From a checkpoint of a small transformer trained on Wikipedia.
Training: a variant of Adam for these matrices, 778M tokens, 2968 steps.
Each number is 128 + 24 x the weight over its row's rms, rounded and kept within 0 to 255. Layers, rows and columns count from 0. Numbers have three digits each. The size before them is the row's rms in percent of the matrix's.

# layer 3 MLP up, 1024x256, rms 0.0398, rows 504-558, columns 128-255
103:175104180121184094124105188146137128140120172155130152098182098155136156116137125159123152120071149113210133131122065089150094139137176123157120122118115114125149140112128144171150090104125159094152137080134108123101083158127114119112142146138158127151125102138150157099145120189145112106121118119149130118139123124133096144136117119105124110153112137122142119105153157107137107095110
096:113095126130132144108162174118122156107119131133138125129111142099136092086142109104092166177126149102070141114118148142114103108095164158109123093135159124116139158162125144123102094116167120126141162122086133108078127141107086130095140157099125097124139105154124200128096137112129139135110133118107092144135126119111150138125160106145114079119121129103110101179124163121110104183086
092:113124126152128137145148118099093084149149100073141134140174081131141154127116177099120145125121114133088146166111100138176111122126118113109126149173114141165095119129112117073150119119137101147132137149088145114157133150138102161110108130167132116133119160138143163126110130128147138132088126093153136084142112173120175108151111104120114170126111132140159141127146160133105123138105
101:135130126130173123125181128140163133127150115118119108169113092142103135115132156134117131156085130109173131152182074118107133071077145153100107097080151099111160155106122140175131121147140167113098133143113118113120156119104134091139144127086141141109101147144138130119104134132088134125113114115142134141107123114150141100126124092139137132126169123133166074124112083133130184139093
102:105160092152154110159129140113122131147136133139108131146115144125143095170166192130126137111151156153105144097100112144099128095085123140134157100099117112143127144087102144097127125161126151168085144098100123096141129089128152162143115103132139146149126144126121109117152107139111119103088189110090152177138149181173098114146124090186164151133116166093105191123137123131125140108091
109:117103111111158153139163136141171149139077135147131105117088134131181122104135107147113122138132143130133110130144104101176124139132148175164108091137146133128167107138157109143135125092119152137136099134090101092110162137123135153140179144128138078085116137117144114098134181143122095118134109113172124107123138136127100059137136132126136137185107091139153111153145113154092082096118
105:109144147155125102141149132111100090120140103165109155146125134107105148139115124108095128111129182109102142142078126125125127144175130138150151139097110129162084108130131101144107136142093112118105124135071151129105128165151165133144142097134107150139154137139126114143139063121079127130122110124151136120142131122094167155158105181157151140122109136113135089137120176122142104135110
098:115118137139149100137126094092070131110159148108099137108129140110119113120181161143167140130123143076108161146160148123095117163181102126129136132123173143137096132143127089110105098085130163138131134151117114133139142187144114097140128128144143114107148121157132100121140123145116120116131145163134138096096104155105130134113136148111120113152163140136116107117137130125134138116066
095:147137131135128094110139100126138104130137136130160137116158090154088117142139085102171133099091111096141123149191163137123138146129139136132128082101101173116119102135105144137100135091143095161129109136134161143119104155132131141089134092126130134167102142123151115152113105119164158091111162131136126132143143106104149154110174131100095106149109176095121130129144106144096095059084
096:134135133136161132112106147121139126172132133122112135089128122109137142144136147124084129116155149116118157115159157127139144112150136182138103108152139131127103126106135151103121107140122136141184122133111106143150110080155167154121091161144130165119117138157138169086157156140148154095150134176122053142142148186155163136115114166133106116130160107096081149149139128113103088136128
100:110107105141171135132089137158117134128097119145159122125111147105104122112157169149134122111109131137127116138100143138159133102137105124142136126088092117132130123116155150126135108120170136145151112137101100127122164147120129140142138168168090157091125114129137081114126121108163138160118113156159109154117124194142103147157112080110114119181097126160134125115105157139152141166138
085:111129106116096114123126118136124149108174107128110125119203135117119111170141100114123133112167100137112150059149126147168148169173136149129121129133111154137126131085120165152123092188096147134121186145154123132149124110178118136152158108129129150160124130159116168121124122138140135140147099157103103122144115144162156118105131129125142105130133109114141156128145100150106119148098
094:078137109103101143142191134135125102116168128121129159155145116132086136093128124143182149062136109146131125122155107063116122129130101159146125138110109188120127116155133156143161160112156129139122147108133095166148099149132149094137114130108145093156120151149157128135120114120123182157150083061131103100152110122090122087149112141151147144164153126140077154140153110157077099102152
108:136134135106146051137138138170106113150138164132116165100115105140128118092122140101136120107073104124076144126096120151148140089095115077137101167118125145082113075161135104124102114130159166164151116138122125078153107118109142124152137130124145164139103163170114122091135075104119148134156146138079139157157128117111106151153119128107111097136132120182140161151140130150148128127137
106:104136112158109158116137134111131116138124138154159139159120116108116150134101199151145138098115124077083095140114093100138124142076139158165141122130167125144108134157094091111152111118128160093128118105123141096156166125135137150129156078149124163147157103171128167156155087142096167170143149140112097106146182124176127097148140142156169107184141163100159099099150123135120121139138
107:131107144116170123132145106133129109147148178140154142129153102099107155123088134107150128131131131118114116124109113110109102089112144125162127119119095161105117136185134120156133104129120092158186131121088131090129140128127113149158132184126151122126155153146168094146143133104096120155135159091130073138156129116089127107141131116108115126166147136077126080129136104150158165190089
097:089138142131123183111165135092104149141132103142108165149149097125108156116121138067141150111106105146111119176144141157100127152117154151113106097094081189141106117081117128093104106147202106132155170121126110135128128093158082059117146132115099114091138119120123154115149160133169161147155116138102115165149121099122128135105140132147135098151150142096110122082120142156119154123085
094:141161154137124110107127073125120160116112090132155154163141100140098103141086145107126137150130131133147107110191097159104135149167163124107127084139165116083105100078135127133107084113085162152149130148090100136087117160143091133170170127114136165136137134138149127150119156095155129127096187157121133127159115118132120147095175081126132160120144120127121111132104136130106148177113
108:133168148085103138106134114151145171106154132088157125098152154146087158144131101134165154101111115151152129131126133085127118090163146138117127104066093179152141058145134169138116125148160080123117169120132132149087144129124131131124098154125113095100129139126118149117109127116140129149144102162142109131147133198108138088125110115148119069112132103185144139089098175147148088171121
105:107125147089090123108125146150089126145115132147148094145106089144116123126098126166089144143149138086112141100149078118124131100103126137142102083153150158140150106123109139133118109111120165122157128126119134126103129133124104126116159108103139075153120151133131121073183111113111137097132159190111154097163137112176086110143167068147123121130141147146104100171134125127127103136142
102:169163099111077092133144147146142138093116149083144158197134119095135157092127139127113151103177124100112102149119117161165141141115152129114126130110106127144099118100116137149082128099140164144144114095164135092104172155121089127115133109116096146148158122163128172156139099100124118089063111080129085094143137140112113133128125134149108122133097106140166115148092145168171141108080
102:146105133125164164140140128125146114171119116099108135137108127123161107164142124136146138094092168134111087140117145138129165148124166119157143109159136106131107109117124168085100097144124149128145152102117162158111108113101174074137121132133116102086130140109130123150116138105148160141150124113114131113109140150146159089098163139142108057154177111183086167131130129142131137125102
100:142108113094143132148082098157187109094132176129134089135124144177139107136094136150113126120125102077088141155154084142119063121133167122130136101075155099094126152157120118130132136109132094140132116173126150096129123158127120124106157094159165168183126100146127153121114090128114177103110129141150103126127175121162085144148121121150173123140146145147157111160131110147143151167128
106:124123113132111115122093098098120159131102159174142139113146095093123141164126150113140079139117127111133122089175186085140135094148078148131180160162143108156139163128107113116152131182119126134137171133110154163110131148161118110164118102172146108140142136165111127149113128122130148105125106169156093176119145116154155176110097103087150109097145103160126133137131167108126162140123
105:105131139114121148107186174110099156116133141151145131103121076136154122115118131098169152129115126111131164128152152118190133119078132161090118161169158124083105122138138131111152126135132153160112155115133141138151126074076119139112143137188122168105103116145110108110125117121097160129127139128132107121113131158119119163160119137098100134114117146110123196135109149165135138075093
085:105151135129135178102132081138122130127116121152092144146149086093116108111134162120155084151132124116161147086096112124107132138160104148122129128134139121097104128158115114139108140105144106140121113117123144127113095123078175110133116091126110085151132153185150106119171165135162150156115216088103133137113136075147148113097146109118110127109143162165110128127125140168107120137093
099:120168118119118129145094128106097133114090109109114098127117120127086142126130089192150087143161161076097139129144089129170152159098140123072113137118152158137147128102117088139145152133117130126132136158136161139131140091097127117118107111148099107126153116182142157137134078153104113091115096137136110127147132133106116101124152160146108158119130171172114107125132125135077132118128
098:123144126150140142114133150111123159166128171186125146165146111110124168138152165106116124123080131114103127136132119133133078123120139155116072115123122077125099156116132102127129147133153138131135142072126129120109169172158110101126156125135131081153100146149149125167092127119128130125091103144152126160126126128148157144165096135122119112168115103127171120092145104105118161098146
109:146104131181087068145144098103124103134135091122193147107128130167110086146115118095140137147149148095136123107135134090134083180094124127103118154158147145092119112098120154136116125109140155134116180160124104111126137110121135131116113131115095142122119128133118121110124127149138147140081165137138101147100153088144109141153175104102105120183120137126154115126176138121103120132082
115:099150141113150084121152136151155111122175156075096083135171099161141115146137123081109086159104153123126147158126120154176111119169111169092108170099143118110105140142127132109117150110138128168103128106134121126133149156130125089108162127141130149140146140129141104121124048138106157099156144155108142120179144125140112135126147138138130095111126147097137120124104182143132153102108
085:079137093122127105123118152146130185145140164078084156148172111137099159152161118128143135147123147123135116112159121107133128140139185130099149110142152143153112111102101127113156181108123124155102128111123161113118118103153191089149142153162096100153136143121131119134103144150116160090119136135159151174146091100146144133093114087164115141138130085116091121115137113111147130128102
097:139095160143117121115148090135177106164125084095139072134115100110109141101145103162108132081132146113122136130140103119136124114104146146120124078137125196129107112116176118127155093110105093131148160140123133102097177099111117096139095140162152111159112127146142138123126173133155154125127141123138089134104131134109132091109142100171096137096131101116124150144162111152109106131117
096:130142089148172108121133096135144151175116108137116125108148139097127156152144120128116122179098099098133084135166145134108055122138158160097087151104107120115142104132131121142156122139152152119120127125159158113115123100152129114140117168118127142161135132137128166125125168160101137130085111113071130124118164149104111143093119158129110120162128131144110141125152158105109104100087
095:084150124116152108146106133150133140179093141117124183118123133106100114142131095146118127140168110122117122141150136102187133073126136148124143129143135114105133124128095139098138093157132146120181134116129121124099138107108162098124121132125120134146132180157153100098148100136082085111098151095162099113109124147137167135140131097134155152115146121102085147154126097121103138161101
104:128108151099169088142145190162146156131107111147112150106135139164100131126152118123128090074128146149162122167135092143111111125138171130115099114130137153097124090123145143148149116147083101172161144144089104106112135153105144173133163152172117093100125146115132098172092131108119186122155112166111110117132128109086149111083108158105145118138120102181138120123095180118157095197146
101:173167062127133099113143185143125083154125118166136123166131142134126122111141095129101152117122118078128118117142101098152149160107085124127133158114147178129116103108113112112130137112128172131175150139141111118102174149123147120118115140136127164157147140115095118135163120154129110138060104094182104093109139104070171127152166133149153108150143145130098127173103130139119101114114
094:148119105162130086145113100122126104155090145119164127098127113172122142131174150076115132114150146127100135139136143102133186129080136149113113142159160115112127134122124122087170096138136125122141133081167118121138165148088111123110178095137162092136122149155137139105121137146122152132130153129110178190140129119131112107119156119107131158149107143181162145109126128162160086114130
093:110150100088114149136165146122147133088103129163090127115092098150112132103117121109130178152116135113118109114122118136120122055098118162127071162128107157085129104104134150137105136123158163159125157136147147107102150154154097106146117143169128130079152120170153140098148164126069134131145112116079135126123087177130074129170126128155129103138144142132130142120128122136150089177130
100:147145131154087099114137158148137156116089146128098107198097146122144120145150131126106120161125125154088104085117124127136110154082109189090107127144136198122122140150111126107150134108128118149140172143122117086115151155144147135149137110077160134151160143126140110145107152143111118136162086114081144129174133138127138093124110096129091139149152144122139127149124094117131126091076
100:159137122130162127110109102102110164120129135101115116090170130125158118120118161159108160085118110141176120131177129119154148091150155145160132192138098139162108119123120144148083147135136107105182149103116132121140109105158180092169160101126131141122138125127164117103141102123124112123110158148138133147145116130158131112085124175137158103145125151140136162153109118151100066142123
096:113107143116072146136161091089122116149144110180142127120113152136155125123127135169141113134175129150094142129112136126161143162114107122141137134138133120118133150132115161126141107127133076155138140176137111099113119158130118180107109166103193122145116166131143125142139129179092125130178107182139087148126142119179159138110135099168164129116176114145122110126169072116155123135157
110:104141094125124147135124117163168112144141111148109120127138101116128089092109163086124152142105132099087131125164152183095115138124153134097155136156166110148109158122150085095162069127099107127120101135092119106123101126136158159125135096172165138155129148149143132137137105155114172089139123162128130125137142121159139177121149124146106134156159128112129114109141099104180127131127
113:102131136118138088106167135132124127177137114129088197119105135182157128120106103077073162112111112158131108107087129116076158173116165156158122123088131150095148139109132146103081118178111093123102118152090140129123140129116125126145144122132116123140121125147123123155133166118178156160072144101093133169112120100145134159073116123079164142153137157159161094120116119125083102132175
107:157137176136114096151083160124125136111137134124142159089110127145104135143118112161128107132123118117134138125118139148152118162105135120112104157124121168094142069159124158140085115131145111110112113171108107139101136160094095133145164176148162107130101157142119135129155138088166149135111120134153106092131103113157132085119093116122081125112092126173143133122173131149130142136092
101:110130139149132104111161132124099141118117146125126123114141136162113131125100153168169120137143128169114129106146094149135130154130110138119136149147165146147138086149124170089128152144170152160151124155102098109129160171160113100141129151113134141140135100150148169133158127082109161120176148141127084093171136118122121087118133110149120151157112119153132146094122137180147118153075
099:098117138155162099155125111115142104145132131118100080107101140167143127156145136145117132093090105136106164179124128121158119126161126181118068135090105168134161159100140133143107067144165124128130143116128159128107127151156108158150106152130086103137133162141132083187192108107130135117137093094119128140126166144101156149124158149152114170113125125120150139137125133146088095122186
108:156137136137166116130144092126130086134108109155149145089129084158100167093142163130161072138123120088144153148176106088099104109119156151133138130120169077120149109100142152116150121167119158103101153110104101120185122155113142138098134142132159128146126152166125126134142140127144136103125109147134129129099144143130170153124096105180093110160130123154185087087147133161083155133118
108:132109160124142148146122127102137137159143157086133139141109108107166086142121153145088118132139143125116143121140109122130082115130130137149145113117098128163110178138130097152194146060129134152104118097120143090110139103108136106161146126103116109151129143132146152123081151118100164125136157144119108141173106090117130144123141086159125145139149140089132147132105091136083193125115
096:108116099128154159121088131157102165087099132128093130175166169117151120124123135156106135036140163103139162117121099144129128140163185098127091095132133136151113113095117160140115153175151135121138144142121105133162141118128136165130163154093128095089126106125110118119136130130107113117132147168139088124089137096138139119083166165145158114163122145118129118147149179121130081140164
096:176181110122157166142121084099110136159187126135111127118156074093151138142157126089085140141099129109123127124127159093139125093109104147105135119133112117137138138151151100115130134125125126112156124141105136127103131136114093168143091085124131165130140134146112143095145136148061093132110120133106128105135161154137161152108105140137114162110163130140086174153181142150132119074128
103:132135120107115127151102146136126128145156142125126125109104095105127122142131152143134146081125134123151125129093160140140130109082123131145119138097136149118158161176165103098095112130090143145165105121137140129103098133126124127113114127144134116095122106148124116140171110104094103132104170139127106121128173174089161128164101106182115161179095167165170144094147156171087155114146
103:139162132111118126109099128130149133075127132115093099139116109151120121066100110127119150084124153113112153140109120140135080143114170139146152107099143147125135094151118133107156153090112145140141122132104090130076140156085136133137141135182136126084108154164136121137094120133141161094088149122139154125135137146148137131145093110110124132135139112151118149170147118167131119069110
106:126158114107129055145155145139112122108126113149133135095131089123120114126102197123093117148153170084152107086124112095111138175117133165110139114106098112119160159141124146102125113118165136115128157127105157138108127114091168131108143145155097100149155125123141089144146154090142146132123097126135112157160169130121142139085174136151160130132078120133117095145108096130062173117135
096:141155097161112103104157135134144141124116149116139145117112127125132130106146071132103166097119116118122108143088138089149121123147141101056113128130116138128111122118165112137113088129145118128117132124133133122104135133077118080118075079143088113124142144087105071139123109151132087096129120102128162152115153140175178096113125154111104163187137126123100163162105118112134124090183
097:116130137121168102159118130142163120148121098154137118159108126160114120122112152090156145150128105126138118126118087116105114132165115135091120128169143088121160137136114154116095113124128116153145124134121101113127073086128163092114157132114160111169148148110117167096139102105121147107130149101126163083174144095144145120104158084129178139139150131115094130098118140176065108101117
# layer 3 MLP down (transposed), 1024x256, rms 0.0321, rows 504-557, columns 128-255
090:125110092121089109138130126107096139151105162079119117153156098120123134132116125152107112104159089110107149066140148123141152161120141084129177156079139124099125127115119108148136130169107098188120129095125154139116110169143123130154050115118127183110115137129133128128111096170075105106138116143110109124115126164149159173103150101148119117110202111105130141129120110139188125122117
082:180085147165134136140134116106086114074161166180119103105121122111147110090151125129143122118093104152100110141111142134103101141112124078120137175148149054100147118137129131152157081125102080159109126123102105140113121131130110126114109148105127115091121094119099133153090090134128134144170143152131088132129115170096116180101133133153144147118124125118124086130142183147125125137142
086:106120159147115121138142156118137135149089148109103140135104145138121129115091144139113104124133114098125140077091093114101122082129160150115086079129114128063181128112143158196116170137149153163110096145090109095096119131126144111122149129141145148143132136146116106112127129139159140142166101128142132148127119114150055174144158143110144117155156139121137132125094138136126127106133
111:143129165144149117130135099122107147128169094120096090111128113115158129176175180107074139174130096147141181132128115145128107116083130127116116121121107122137132123103111143140140105123122169128109117118144140111137169093110146130159104121120135151113119108139137093106104184135133138112082087105135127094117147142141135133134112113119105140109119152148127082165136129151140115164116
091:082115086158160147142102121123106092160146125177114117143138121126091151162102135148128087121155127130093145071124107106091140083126120094137179101111117125103176154135160131124109117124117161145103169135146135133143152128139104146111141120176099191102127134155142152115155111146099155157090137096158129185142119150114108152145128113142151161125102126121133146123129179121110135151083
108:127115093117143098127119154145146100158115179087134096142118119127133130128127135085067135161142114067147131136157072158124150169126088138148102112067162073127125141143152130179105147112118141164142170149093146116160142126145103137091084158128125126159131102156115123153137085132138139125100166143144140133116163151131145159114185126089195151121120125104116129149119122164109170127142
108:111128094125106165135138098116135159125131147096126107177131155136139162147139153167141125123146168108131185135170091098159099143057167124083155144134125100134066149129132139136121100105168166137117122102124125154164151081143145123100143127133112139115118148113133109099102154131117113128108112163065121156159094132168117132147142104114131124129149127147124154119109107125131110112106
089:116177130135100138129133149106089140115134137098137097086148157120132137112179141152119148140131140129140145163148130121102104157155133143124094104137126165131126125106126141140138141127131197139115151145119110153107120142130120130095175126092158095130126173135122146140149117133107108092150137184140114147130145124053131123122145097115177144118130127102124136132128153093179114162133
101:115132095120147110144127101128120120142103094147146143118158133071097115121142142137108142086042139145114153136144160135173146130146129134114101158122140144104154110132145120123080089129154093124105090094135137117162122115100138153143133088136133149146137127116143125122178117143149132155126144130091146118156161172099138121142107088094112112204158112138131184152140117152090093145107
099:112135126049121107101152125160131127126076137153148128154109147143123127141097157100156134113127115119153111111100114109115105138109128061123153175128160121163131121122117090103122163151144123136104121154171122115100151159088139132162155101141158097151137135110118131141128164147090116136139103127094168139113131079050133109118058147101153151139100099137169132091185157142107109144144
090:096113113134137116147113111120145130102119120194135100140132128149114106100139162108105179158131124133144127166112108126099135131160133082139108122116158134168136130108112140160128137161098158108130132117112123169152058123160122120080158168108118152160148144113139155122083097118130127144139120128100141106114143139068098155109124097136127170076129173122145111115140146074114113133132
095:134121125130154150117159166161138095140143139164163151104084086117143148099110160151160098152104148115111062134085133135078137094098134105126116125168168091128179127149147109127147113120123070156129126146100126098117194105129140141170144170167115115084124157127127119142126157107121130155085155083115159124109124090110097105145104167097097129131116168164123121099140160092126097144131
101:173129126113125089117149152126145169119177143136175114122129132181144095136111094093127129138128145099144092135182139112196167122097146150157116113123132093107107140097129173093132112133081141123152117126129131103143135153122107093132143147108152105108151157112122152158149092075116101134116095159137144100142086122124175086098149139124103143075121076141152109153086115142140157096074
104:155160135118152130138119128128155118126171111121147130143100113079105145185140130100118138125143126150093129079141123171100110092098145091147089146074127141125132124156139109094067121127157116146140157131121107112139107109127125119136191144154101146120136160136121160179115074172177144118172146117102128116122138150094086096185138116104129099060144160161118169171168120152119136145188
097:155087101106131103132082113124123152144149152127118117169138087090105111161087149112102103144131126145148159081112147123132148116179111142158111108131160130163119134110148132167130108151118116126150121146113089119117135113097113118135112122117119132162115133120116135131083137094149131120115153104152136118109118139098114104142122173097173156101183136104118113097085097145104131151110
112:156157117145168122123194113118125137131136104132118158136147101124108142107092146103102144127134173072121139145126127115095126124126142130136100101155135170108109162136116155114124102107124098120126138139115119096127174122159122162138124119137151151192137118132142138127150161108148144141127193144109173110105118101114092140117136139086122140128183143105083115107132134125080129156131
105:135075096176144115142117149127134114179111144119118124071138075102135138122106100137156133099082125107175141153106149128120117100128102148126102117099124125086141112079124133105122151137139139094162181108109139157135113162129152145116166143146132141111108149115131093154145138128154129180116097136121093108122112128093174136108139124099144118158086161114120096092143181155148129123106
095:092103116094119188114182134153130121127136122112163099132089146099164112139101111137146147143150123121116089171085149128130154064138145088136106130214160129113118127126136116120134147107145125128156090123110131084155180116130145132119132147133152111113121123133125123142147092091129118119127145135097119094127160167093124110145146168090079106137107112152113068135149138111119121104158
114:116108150138102106138127146137110125136135139149090153084103097146103097095080107143109132117195146117161130134109134071133176111123134119125116098081145111119163130107145171146148117151095150154183125126098127144107152142159144088136124103132160168097131101156103151139154087088172177136102112080146123155110091137159136170134179131129117154123116125134141116129147151131103114106118
111:123120101150150099145105142126166142088144131101153104170125122100130112129134126154117107124110147167144103108110138128158085156152156083135144095152147110118130101092135112135160134105184126106136165161121099123120094133145138099107123125116115121098150127122135153112149133162091109137136138095142116168158126127115158138129133131144140128144131131172148141159117157117151120120115
090:120140165146162109110102109136134165132150100165111128164124111109129174143130112090129121142120127142116136106100126137078112150144096140144075163145143043087098138100120157106121126117142108160116110105113126138184168126155093123114148142113112123122136120134129113129096123096127129122135160133079126111108107119105084169147105120140138128110173144112124129106125148146118165138143
108:089154151170115176108127162111146126147166173137153134115090125133154086086120084066150128102123137103130100148137145149181109089134131112163125089094128116133128177140118127122137171109127181125104139165137148136139125112137138107137143073153128133116142105098143134102157108124122117143090158148149134147110140138127114144113115106161117087138141114151141114130158121073174147125144
094:091142204166123135087108146099115155155166154140105162134116124155147126085158170091132122163140113117168086140151145108155128157121140148110132120167111161110147137118127109167138128169139128112162115139122129110135133128099099137094138076151144123150116124127121112086122157111079102130147131134087128181113113141109108102162112108131098129130121154150130111132102147143118098082108
113:063139135087119127127144143133152136154138088169134145108162091198146130112105144063140128114130139126125088133142120116116137076086117173147125137072109145127132125113097100118177137156155129133152116096138131124124136127122158126152139089120102126138123152166120121104134133084155141140079130119150192123102138116149114126111105119136075154154105077161114155071128082169088074121127
098:152163141146131112110063125115114149098122115101129138168175109079119157111128131117124147139103114127078133091106140152122129154130154117171107075087112182129104156130149129142122137118157133146137136163108155139128141139131151097114186148178113168104128096128142099125168109146113148131093167162114181130107104117141083095124093124162158124126166126114127131095111141133148148127115
086:131129100118115125143135137135150157122127163151108098152112111132105123127107134118133129148096146062073130121164155118116135126140124123146103117166142161147122136136140102082118143086198110108126156120113124120171141160094140128126104107105139130090129103121114130131107124128121146092112171125137100126123183143121159112174152175122168133142107102168173165122139167079115137129129
104:108143121128126128150134115144146092104115133118104136118146108117124136168146144118144172139159132155121092137138132179119118117135130145124143114123106153108134120138136143078168111107154129179108122153114122145117079119164171110106147153117116157080127121113143142153143155071118124177082114136141157092153110160138113103099107092104171153099124123124103112133162136142152110144181
097:131136150089131162143091125200123139180100117153115140134106126152128169128190188130145119116110138156088118162137160135106180136094120134124124150097092137122103114122107171089120161120143169124113131108116113113109145103126119119114159132129089099120113100115132081148118116131147199080126155095134126133115121064142159111132079154108149095135095131131145143122116146143134118082140
113:172120129163085116134105108117116093172115125100176154141113128115114126173118154132128118156130129118096110114133122139132127175154156118137139181138146183072175140091113153139134139085141128132092172146140149140118115121126152134091120125076139133110112117102136132139124110112164172109124153135088106131107101108134105133149168097086167161189135146096199105141122102130105110137126
106:160067147113114117130140177085159149145088112081090113168088162108106156083135169142141096132118135163124140119098119151124112130118109133106160132161094135142136136137154101129107115112124117153124120151093095128091142134155105148088107174130148118131140146136138098098122143143133120163192140133084099153162136116104144128096188153166135144177110117162119094139076117113137105101126
083:102167132061123177127157128124144073098118136142123061137147099085129122130094145139133135103160085153127086109133118114125126152138120140113167169139120091117122142107134158124142134103146124118117166140133107138166137136147108135130129121105148130103121107151124138122193135067121114131123113159127128104133129156074119139184073140106143114120157118143146122127092110158130079131124
090:133129125125142122156133131113128112149111102110170078123134127115183195116113103138124128070131138094141108119110112105106172102108140132155107116130150119086160106123139126126148122139163130173142142123130132146168105113104176156096158141165127122105141126132101139131106117112161122134089108132134120078085097087125144137136124121096147092124127136165098125122122138147149121130115
097:154119116090155143161116118143133122121106135119105097093098149162078121092145134177095118068161141145099144122083139162115100193096150104116107116114144126128119139149118113111099125114149119109154143105112138146190106120136116113110114102097149118146143135109125124130107112143150125159111132148125137109134131111120141114123099121148154122074128136164156132138142111147150143124144
087:132161108139118125128119139107151123086097111126155147109104139129104125100104129116134138055135144114103121135153113129147104135105140133125158114160145099166185109119110097161184076111105135132132116147139125156133134158115128123150110134128116108102109108118138116110130085155128122147150087127148110200117083091110107144142073144181147093129123160123114105141088140142153156128118
102:129084120122130125137093127108141137116099148162147112152167129139132119120115114121107119134099102106166161088112096138124111181111140110131076117077134129105160091124146141135067089134132126102138130140136117115123187134129147112151105126131132127140138132152144161114139160145060109130132164147124145139140139154136139121061075068128129138122145139110158106105087134165146160112131
094:120165175145124124154130080129109159121112146127125136115160075092136176171145103148135084115175129145121085114119131095121151104124112150142111132086155166120145135119148128134151113139175111092147160115124092155116119074128134146156136133107121120169141092131116089104126142117149110144132192141143109103129097134137103161147140121130170127102153091148130111134119104139098125139162
080:146108131147092149128103149134102167152158096136155137099107107114149135167134161099085158146134167134122136132106083121155121138092123117131076157130128114172127141155144174164104132145179150101150099141089155103118108175107100132130125157086145095154138116132140120162086105146147098158152125107099138122107153166095119155109187151098136135071137147132110125135103135115135116132152
092:136114138146134128135137083118155123125116093108116104117133120147132157112147144158128103121075104164110125141132105154118082173159122102102125142090180060111166100116135158145146125111095109091112163139102113122110101125132127185164109129105151113145133140129118120124092092144157105138128110204148114145124171112122167157115096123120172137156126137118089156105116201115143114140147
114:136131154102136160123132171104102129139103127128116141069141138101158136119138177130120112152125140129124076143090141150095139139170124094131134106106148077111168142106156121103141111160100118071084128133115108155138122114153130111143143170121136114112136146126143143131102139136202164146140143153096125096077149143100116118104160140140118134149108144116139143121151191127126121183124
097:147188075143124074112145190101135133109132135130117138101102111136125162150148158125139155142127102134136070117125135131120160109142140132113168171134143130088109154109150132113125108136205064102156143103080134132163145164120118155162152086145114111106126165109104131115091129143128127154143087135155146103141112137119122114108102137131087136150151146156182125124158149126131112113095
093:113175132124117124132139118132168089129146108196173103121124170125136101150146057102119157103144131130141108178127115110167117113106147100127128135139089096137139108152102116110115114134122105087135129113122095088155203135094129149144126137118148121127145131089127107147150164144109137076159123129086121122115122126186069128134079089126151127122101156123154138118123106181110100148101
106:140095136141098119136129088087146109111113172174126114114134126141126136156125097138136142139133119127160092147176135090128146147157143122145172129139122093129142122113128167122168076125149114145157128114146115156136115102130143098087109123138171123105144136115139166172136121125115137143121118128109105168126141153118115111132130113100143136084122145108128147124116132157099129136078
112:083058167117134127121111102122127155128165117109121118172123129171128135162153130145112079101160127145157148169086122153200133121127104115161173126086113117122138119117129171115121111103085131144146116125139115103127091154128109152107111134145139130149139140125144174113114123110118136158122125120134069135152162131085155136135138132105156138117123146136081136126102136141106156146104
106:114132107170165110134116118122084112140107126147142154122141152141094150142125144139142140089134140171135137166133138076134110129145123122171121118100109109123141122135119133105098164132131142108135133089173113181149151085125119107121120136153140165162115121115144173118167125077092137099088134108118158107127105108102173108194126089148091225132109126122107104134121136140106097115145
110:148106140172100088126180097146141156139146123121124134126167178155157079142100116132141120141124110168082148092138122121108148140154106134114146088130151160073118127129107167208158143152096118154126119089107129113108113134134111122120113146105165124158130110127115117142119124078174166170112116105179132076109105106154110135135141145142106139160109126155150115122102123128115116102115
098:079141117125138135121083085118096097124086164118103116092119120151117133131146146155105141110157129133150138129139166143073098133163112181101093111133122198158168131155110101143075145119148128137125117150159156122144083082141113148093168106108130123123124156119114107179142129132154123110107142111145101138141142169097160137124169116145110112092131118112117093112097107104110130126111
112:159038162109118155128165158119152125145159106132121139129151136065136119167159109123081108160140127116111127095127124129126151100120115089137136147131120108080141117119141151155114107078096133124158124105167101119121113148129120099153151132122140142126136117114143162105090124142136206165151150069145139124089117095123058126147141168166164175072128157162140115157147145125113137132156
093:140121146134138145131160094123126122175141092089143156124121101146139155100075193141145113142144145129083150083142107108115141103182132098137139137155158139148179146141132113127137143124131102137127140138125154174132170135150156143086114169109060103086129085144134126133150051097118128167141121089083148127131101136103150120108105115180147146138131114108103121127128142127086150128134
102:132154142153085148136146145127103123084149161125107161075117107166129109163118143114123115177104108122139059146117120145134168084129110182119161119112166171120108142115129100122155072149121101136117123131122120128110167158101127104109121123148129156134110165101118156161116155090131112154142120106101114070145135133112099135104125131148122152081113168145154134104156139089081162123101
094:101148147101103159125128146102127119140098091142105142130141126124093197107111160116111124112174135135150110115123128127145133098118137159129134123122128140175160139148144127122157129107165124130093119139118144167141151157108189079088123109123122120084134108132107126122150130103134140177091068104131152182158146122101154108107099176155131123183119144154134093095112130102129110157122
114:076153088091135107129146147121111097173136162143146145146122151125141159128143147133126167110130102163133146152165138110106147092126116170101091163123101123121128122103126132122110102134156086140132145176136125150153105108120123111149139096159146092091111106126141148106140123134148131117117094127098152151144133128078146145099105121084081210139107150123138108126147131122106126126181
086:088096170101110185156110160137125115128108137156088131120149124097117167112148132170150151138125107085130088117163128113148117105084116095140131094092094113124115134100117125116139129112126127093138102135150122122146136157107146138118112109147137161171133142116114132149102120159137134105147142109149132153150113126122110079112157130144160114119116144119133128125153174071107142139159
089:114122155154153144106149145123113115096137153129150099084113146106143120137122139151091123132154144161134085125152129111118142105110104141149130100108074130122123127129133145112132126103154112129141103091110126111119176172123120119083137131097102110081127119105113152156143141099165148153128137142100125122157110145122066101121076147115148161098116127097118153143150108145127142108098
095:153097175164140082133063128144131136134138130097116104157136145098132131141148152093136114145106161179113103105105140166166111124131112119131175122133143161119080139145108111130126109076105146154160141115186092139179136134096100105106161098147107103120134118113125152149103117169129081138099078133095175120132154140114099134180106106108120164094175128152139153111093149117123113160112